From a checkpoint of a small transformer trained on Wikipedia: rotary positions.
Each number is 500 + 40 x the weight over its row's rms, rounded and kept within 0 to 999. Layers, rows and columns count from 0. Numbers have three digits each. The size before them is the row's rms in percent of the matrix's.

# layer 2 MLP gate, 448x160, rms 0.273, rows 118-169, columns 0-39
094:429483474415462534582483479440466466447556422518564473476549535418535460557521507489474495482460511434491532564504507509
103:406543533423547503478387407501579458469527447566475573423494554522509507567588511428522486531469425522529521467506475527
100:498558480474531447534537505409503425514489543443517498477481513546502551441531511518439538500525476440532445523493493512
098:507476457396552456521520532573466462492572526518494525488451490511436421523454425429484524515480473479509488489513534523
104:546505486428410490452488513463513493381496465552564548450563567456518458510497550491511486456470502539573470502500546538
096:501505481533473523526535527469426502527562460459552499465452477567539475479547449538529531430511412516518507517453504491
107:509628453516508545554523502502529496456504577515508498488531502543458542567452519476423513518481442462528472568459502513
101:504466509556512539486528505574444488515457487495470528504500518479486503481436427440493494412549553480502496512409500514
096:561552529517482476517536450445453536459478514444445595510445422470521460491485525503493546442523519510539553510466510484
096:497521502479532579479418492522509465529439489491565476513554491489500511492440491529433539481454511483531533502512508590
100:603473525459548472508551547467530447523484479474418382533570496525485496558549507488487467470479460481506492543462442529
102:490499491467542565485563495505442503436516446463544523535470440389561483506483435576461494441497394519569430519475574439
098:572464518477475466492492483457570495474473532568462515503585539512511478504496530478511526551481532435466498516502474536
100:511486493501530472466461560450447454472446499508487530426454535488462487483570508481485453540497544522547607511480476509
094:463509515550523510526509422506546525508533490534452490458492526483456611496581444534543546552479520536547402520463486512
113:528428465457496522467518457499457499501619496494489548524618558508563501516498474575514592483569479453484512482528438586
104:535498467467504480530542504554551427469520490504467554539512492496482507530466449468459487474460471541600577500466491609
104:522489578542419529484491584508498504477520485533445490552496475543512495501467533544546442553563503468545496474539429523
105:512478496466583497473489522563498485460464561431497429448511440507452555507495469509496526443486560463451531508518532498
106:417532515467529461506534484499574517514433440575541500478497488548545500529511429484448467529464504525522507432488477550
102:462451529562495522521573496455491480542486500501429535536498579527583492549538464562422544527500505523567445548516474576
110:456404527542398545532584449506515520517533492449480489498499564509559631462442533452512439625432515490453500520492461529
112:565542528564540496541453534522539531500548523514526503511447470484526450464579548503490493475555476535462448425397544520
094:503542557483560547545474508517473519541503502537544487554551446464507550401520474566507483348441527455501453543514556576
095:468512580505536455468504548475463489553502465506444506510492511493484491472512531465511481511538538538512507498465498449
102:523501483461507517513546575447402432479513438525481512521506434555461512501475539459479523461488535541486539578446507549
102:503491528482434515521444508459504528549515495471525525466485557473490625502537510543468534469538463398514488451424469512
102:462422492489547483510623547613516526510493527530532484501477514513455480520482438553480490545448573529472450472467505500
098:421552526461486515469461460518444521510436482605515558451536482526488432561585494512433439492496535532463526453540531506
099:512492453499502519561502450512510387425496493468547483566474493471445548486476486469492479470525489422493569502546496505
100:538524526458543563517533593467532497470475463514492437527476453529522469436530434459538474525496531494473531516512478489
093:549515496518470502506484491453513585478481492500509486550525480526468481481494551477490456474475542528553584455528513550
095:537431468533488451505479537571480482466445413474513489534483453528491512539439435565515534463454477564460482444550459488
097:594492500428464548496465459532466491431494576510490487452495521396508522509451464512552500485457522408424513486486477517
101:471517527494485545517519528494492458512490490541547523487489527565514472468542578487393467518523504448537441451515520524
097:517532526519486464536548543542484527421538486484589562537499464542502454507473538580535484471537477436512506505541443500
100:482500430513490528480474501548504457452542567569463577470502501545552496523433476473492481470503494458462513510497407550
105:424486538511514454455413488503517443584522510488478539515495491508472426482439494487556530426532462378512465496433538539
096:488528407510473486528475524478580516458463459565511542458555492500570510486482554454503428507526472567516501497490518496
101:522548538555536507501535502541495510457496582530491434485468497527488516437486424472524509484577508482396461558443580445
100:533556509544487437555461483520500513577472512494506518490514422542535502499420477487532522497534398485479519491521461535
099:475445473471460568467511561521433477426464523510419508461486437514492540518504488487453535437467566503512488510500484474
099:547529539442526621550507468507429519563541460520470502562535526518549468509524525501517385496513500401528382463520470506
098:550505547538509462527468426534477552518494518512584486441466504537567478503587524523578552488505538536468384452497438461
093:526543508519463543495476476466442524496476492559552381574467589478436451514500507502527415535430496585457476482459504489
100:508453527432509531539558476529442532471549466457503489540532497467467537509508507551460524484532492564423514518491438474
102:519508539494534468446556476518426492466453602592484550465520484507474493490469481545528495439547517538497515500499520516
104:512557532470491454569490498534402515460547505461509517436579486478469496465512467525522434471482514450486526451494528445
106:476501545527434500498550464467528507550515451403489535479543487482586557452511543508497526467468478553500496522492477613
103:518474570549494507510507469439499474522491543421474538501477536512533536535475472562449514465481548472470517583415408548
097:513479496458465550543497484457517479506520585465458494520494482568510477492491525555443549443486493472520473595475523563
100:558527509448537542439470472417496441440539470468450464544529508485507544529493521511535540504474515498529502461539499492
# layer 2 MLP up, 448x160, rms 0.29, rows 118-169, columns 0-39
095:593455537487409457501447487521434523489476539522512518523427502513506472538506523476475516488484524532428446549460475521
092:506504477595471447483458550398514519494468504485528467494499453538498501479495545603513552542441498544496477387473490518
105:531479517513514580550524537465531473498547489558552489487513576533447545408509521540508421479503456525472516533516499568
098:478494464486487465483479438459533501471459501477390571493485531475554452507517556450506545513480502509418560510422449486
097:390495502541505454507494503522530485452422543513515486525470546523534465547535547532487531509489534487442478424504445468
099:556497508472604498552459523556560525500496561500461471604527489468545473482535565477478454494442465486478487500471474482
094:486515500492517436484481457535566526486437487424467471430459462506474538522525468521471498563490491582492578528536545481
098:515483486453442506608511476462460481533489589512496537467509510494546465477455462549452496540532534501509559443481503472
100:495463493517536566493520499586550448488520456504502458512598518483466516576504544487487507549491462491481442546541515496
097:541422537450579507437494537486473526532403502512526479521483513467486461426445521464478496479493501520442463502498474503
099:477458573541443501525437451542453592501470439511467520501526510467555489514489507530485487542456521562496524483515393552
096:509437512470494552464537469491482466452478494533547487579488518473502557488438476512501546458545465436489463435497498467
097:481524541504435518532539566524494475505550654493419505461492516502541498438504498508488515558473454504472477523511492455
097:424561484549520448535514501490400524552490509486483570481523545466489509496499461524463468552480447486550491565539456527
095:513402528464536481448514552461503483503451483494558524461445471546477487530520419509509506542579493524457560446446466478
108:492504541510439508493472525545535466508414478575502489512447584567504544493519519438558412558449502570561442516512487472
106:476580462529534503502539485479484500524503482440493440410603513551440479488551445512558529504503509492527491500499515520
100:475500586446480534524475478503482468493502448442461521517363500545518556542493475550436524576485450459533479574514491486
110:560464423488564507484561487522529554500482516480483461457521412461480545546554488568512492480467579555494578510483540490
098:530534638458531480433501491540563607540517455544521508509529493575503519506428427456516497444443512506509575465431471449
105:533527510561511473543454466494585524510425540532487499522535524467546509521525507475467604610488470418542483542563520553
104:427400458516462487477477537496525508458427484529541511554492538454574560482488553509489514586529512499469434512557450519
106:502453451522521537514528468505529519505571511459536487628436513474531522430504561519456447456568505530493420491500499542
091:463488494516497471456547459468485513501442559467549499525498522502432536481507499490471476514485435521437507430474528463
098:492460505543445453588588536474433509501552473505502472497487506526522552459501459491482488486523505470494566528538461507
094:547519570422547487512518474425544509500549498495534485461483486539547572512537529490450470478501483572536595554471469536
100:482519415441522481472490487503479478527459416511554549565526477498494536507465520547495533490491542428491544499511507454
102:464438452519519473502532462432455538517538510504552499547490443502535512513476442563459525503439437534518453427461410491
092:454471528473570510464414466445507514452456570472543537524487537474526483476588547543479538447476592482392481415498503564
101:526538521473447562535528522416449511477495529482414453537473496554493468539486514526518558564505502545441486485488532532
101:534505539494493449440489444517464481501486527500537467510465594517443578568454480533503499463480424539562483499468478471
100:473459460512517502478561461492517581464466472517479558565452514549550573569555518477567490515462522469498513453491529532
094:508502511462511533479464475432439509593565529507467553506496553514535513441466557473465447524518496552458473479475477503
095:468498475489502480470469516491503502466527525479488510450438494577490561501491496456518458431464468459477475482503475502
095:539391542517527512538525536537526509540535474457474465528442497572510491471552548493511519519580489490501546516507611567
086:433455478565444493517461487493489484411541502476570506455510478527504509462488480510566501446418499407473473539552472535
093:578525507514400408434500450523505478561459441590494540525470513490532516362422491520485486464451539525562519454449538558
100:440512496488441424476537482565491479510527478495508542475461536495544422504423478525437494495497551443529484452517465511
093:474472558488483512462540523450504494437459517449456417539468451502523544487442515509439585498507493513470483480480436471
101:452576429474484559457519540501556515492488551538563504479518535533454505553534462537533483501434468438506485505535467490
096:498479559405482463529485552463489478545412486495554457480431465380500457519597446500547484475524462534554525568452466523
096:492496509514520569467446503524482529489436517475467504512452563467512450484532462448549565506507560522481539544509512495
097:457527526559567520410510454532404521492504456503530461470517501481526448448484528488497562536531471440474499425515491481
096:472534503550479509511509523493507541524495503500539529464447460552449588512482514540501568485482624518407442517516584483
102:506415496525536564585463461505539499481468457489507560533546521522545504533455483513448537498522518564499516541526466534
102:435511505542539569499504485511572519512542495500494508443522528596562568519394519498529478545513529438508449439476432481
096:568518605447464535509499524511486504505464498476511448467525530557494483532461484506442520489414450555449448493465447542
111:425479502499449481480535511517540522429458499517496474502547536489538475488551448542430520486513418518466478551540479516
109:569503377479453490523535481531469530467453455503482449498449445509507505533466480458528618524514533505473541502497549477
109:466474441469548458449559506536490449503413408545489473498469492455488468569494450524523537452509487524507519494456584493
102:570475427500468477434545555391552515475465562461458513500489573533539482575510535551501507472565493467550482519502550602
100:540498468488560457448497527410475513587494505518490496433548515505487518553541459557515482508482548430407470469509457446
# layer 2 MLP down (transposed), 448x160, rms 0.321, rows 118-169, columns 0-39
096:443475566426542534444533427419545462484479468510528485527555565468494516489502493520514514496562488413571508505535527521
095:541473524514466543471487498549507456502546514487409557537571486514553444466578485465471503538446480437521509553540512473
099:549476510484409457503537456475551543489435503476425511475486458534494517499523453503533503483535557542545536499483476573
100:538527497471452484444482507509494492526530485499498484606412444453505530474487449543555458441530467452499548464493530520
103:514486519470456416512503542497481468527564523495535552479454412441517503444517441480511541463465530519493587497471539461
101:490477521518481580543506527465466469503472549519484523486545449512512453420519512543472535552446458526449531493505468531
101:523546519457494541525520493535452539555497443587596516547504491525488508506514501552491521448519517444529443538519524502
101:480483525548434540551526515446527479478547558526490498505442500491418512515518526478502495540509474525522559478467458534
098:493494529499475457503532502479557470513545496468485512441468582496419453530477552544475516554549485433508493512457502504
098:469543405569540489494483535470471473501483474479466492509465589456517564473518480532506495552452502504559515485448537545
105:550538510460522546507605553486492524482485467475515477500548530511513503467488490512535432497523490518502444583473512435
100:483542458457472463543487435531549626505492495478487456544440447511554467472516510523526477557476495508594565472581543477
101:526510481462549486478520453458528472486500450576518542485549486475428590508487499496478485559595557457584504434472455532
096:530564441482509520483448530484497586454535517444539497458527528523510447516492572411452509548496429535441404453523546486
094:533489481471572535513509461495507498460475436537502508496506543543494562554521471451464472527477481501518479466520545491
108:488438500506401523475452515516531496538439498479573528536495435558518494513508438473500512505498544482462470478460495472
101:473563520528499557536492510504513480490514532481508513464504511450531562520461468519450441463595507494485495536413423497
104:480477480518482572519536498503474551504491457468562423407471546520521529481448524503469505538422515518542539507497538453
105:492487495462567483447539517551491464614543512513555488481455488558486529474487515452549484514493450469494523466551461457
099:487448458602516502432460494465519446480490530473453500522490433400554542512512525483471512522530492429561536497532506514
101:560456498464505567516528494484494492467546479551472505487480476500425522495536527528535451467531534505477503550494491544
102:547470521428527519582579556556491503547529514543453485478542583485432496462531528455446535497549491494467416500489452529
095:567470474581525468502410515466564578536508535481501579534484461453548524551553584510517555479524524547505586413473572474
099:557488553397449513545562504507502422477489534436511493523517446449483474537489492446439458483537521459546449500537550446
098:533486511449520505373540511492504455492536464500480526496559496418534571521508573517485510476452471586540506422487551439
099:475548521491466408524491497575461580477514414500471482540496451439537536557532549502481489445505550476479459556516427547
104:501437511494461512523529532569505476481440552498511417497504512459546430458492549504527456508495498507519472495513478555
095:575571478502490460548563470552500509507530450520513419488462549542497481503482504460483501498398526547528544510473488541
096:510470512454480479498516538549527473497521372560455482508477467523538464481499496488543563557509435540495493566483491517
103:537553423486520510534540517419556532496485495478499423523505468442496501507385529502527453543502477556528523536457498504
101:511477441506480495538448524477557584480543537576487526553515447485518491435505620464506549529500537545445493533477512522
099:490494522452518513545524494532558542463527502492456591487521494470537512470499549428442559456497434586523526484468531555
103:535501513466481545507469503584530436438495503519530516488541433588486497468507494458517501509433536475530530544447516489
095:584497481478537495528487537452529464489478492615482447490448458525514478563486563505503454536555536583579509512480500458
096:446532486459400522474549524548476444483441516511499501473605522509457459510498485559577515473531488516484521445509475512
097:499484515474490528521565510428539534543545504431469494520428504452524495524465517513522476540535418560465466521407517515
101:524507493485518615473489472549555542487487540526535481462555531500432544463451554496496440510528486562559416516498499541
104:465471466481471529464534527505519498512483512469553508466499492622569504512481507411543373528451488531524594514506541514
094:445452497424523475502534514468443477490516519594487480532500566485474485471551462549523506475522573486498559500524508531
102:504553517492521486457547466510505488587504486467537557497490480513403445512537490463447444508532426480586560382467528491
098:555487524447517521540457478459501531490550484576557522482496480481509503542502531505480474475522460614508518466452494407
098:453500479567514596509521542524509403581507520459467417581478507525539475529573484456496451522548585506501501530511548408
101:601487409500418499542495516477524521509472531506566460419460528449474469504574520436512499525520488539472533571573513569
095:478474600476430510484483538465449501437430498496422582534576508471497482520500417506519451489495488507508541545469499513
104:471488513505495492507529490483574482447520580503487496572482511567560504592453459443428469480537460499523557496568552405
096:572534482493498587498555528566560498473470580450512496499489477538512570519503527523479476520407440532568537497481517508
100:496449503565466470549546497475501516605562485492497538513478483492484533497532500572481532554548491505525542498509556529
105:498560406467506508427482489494524442512479586434493547478520478494542492479467494484526510473437426489506494557442508504
107:496443377506449445515470508474560472454452531518543511468505508422498501506507531425462503498489484506491479502481466452
104:553495541428483516506529490563469509509499509505490514559560528530534422550490539519520466523459550447565511469515462499
102:451487537478493497514452500505480484501532557416516472521505454516430521500473510502463458492516504550419428464487514490
102:471484511520457467544557491487500525524525540528488550459444482493449509459548497480425532473503476504455477526496535448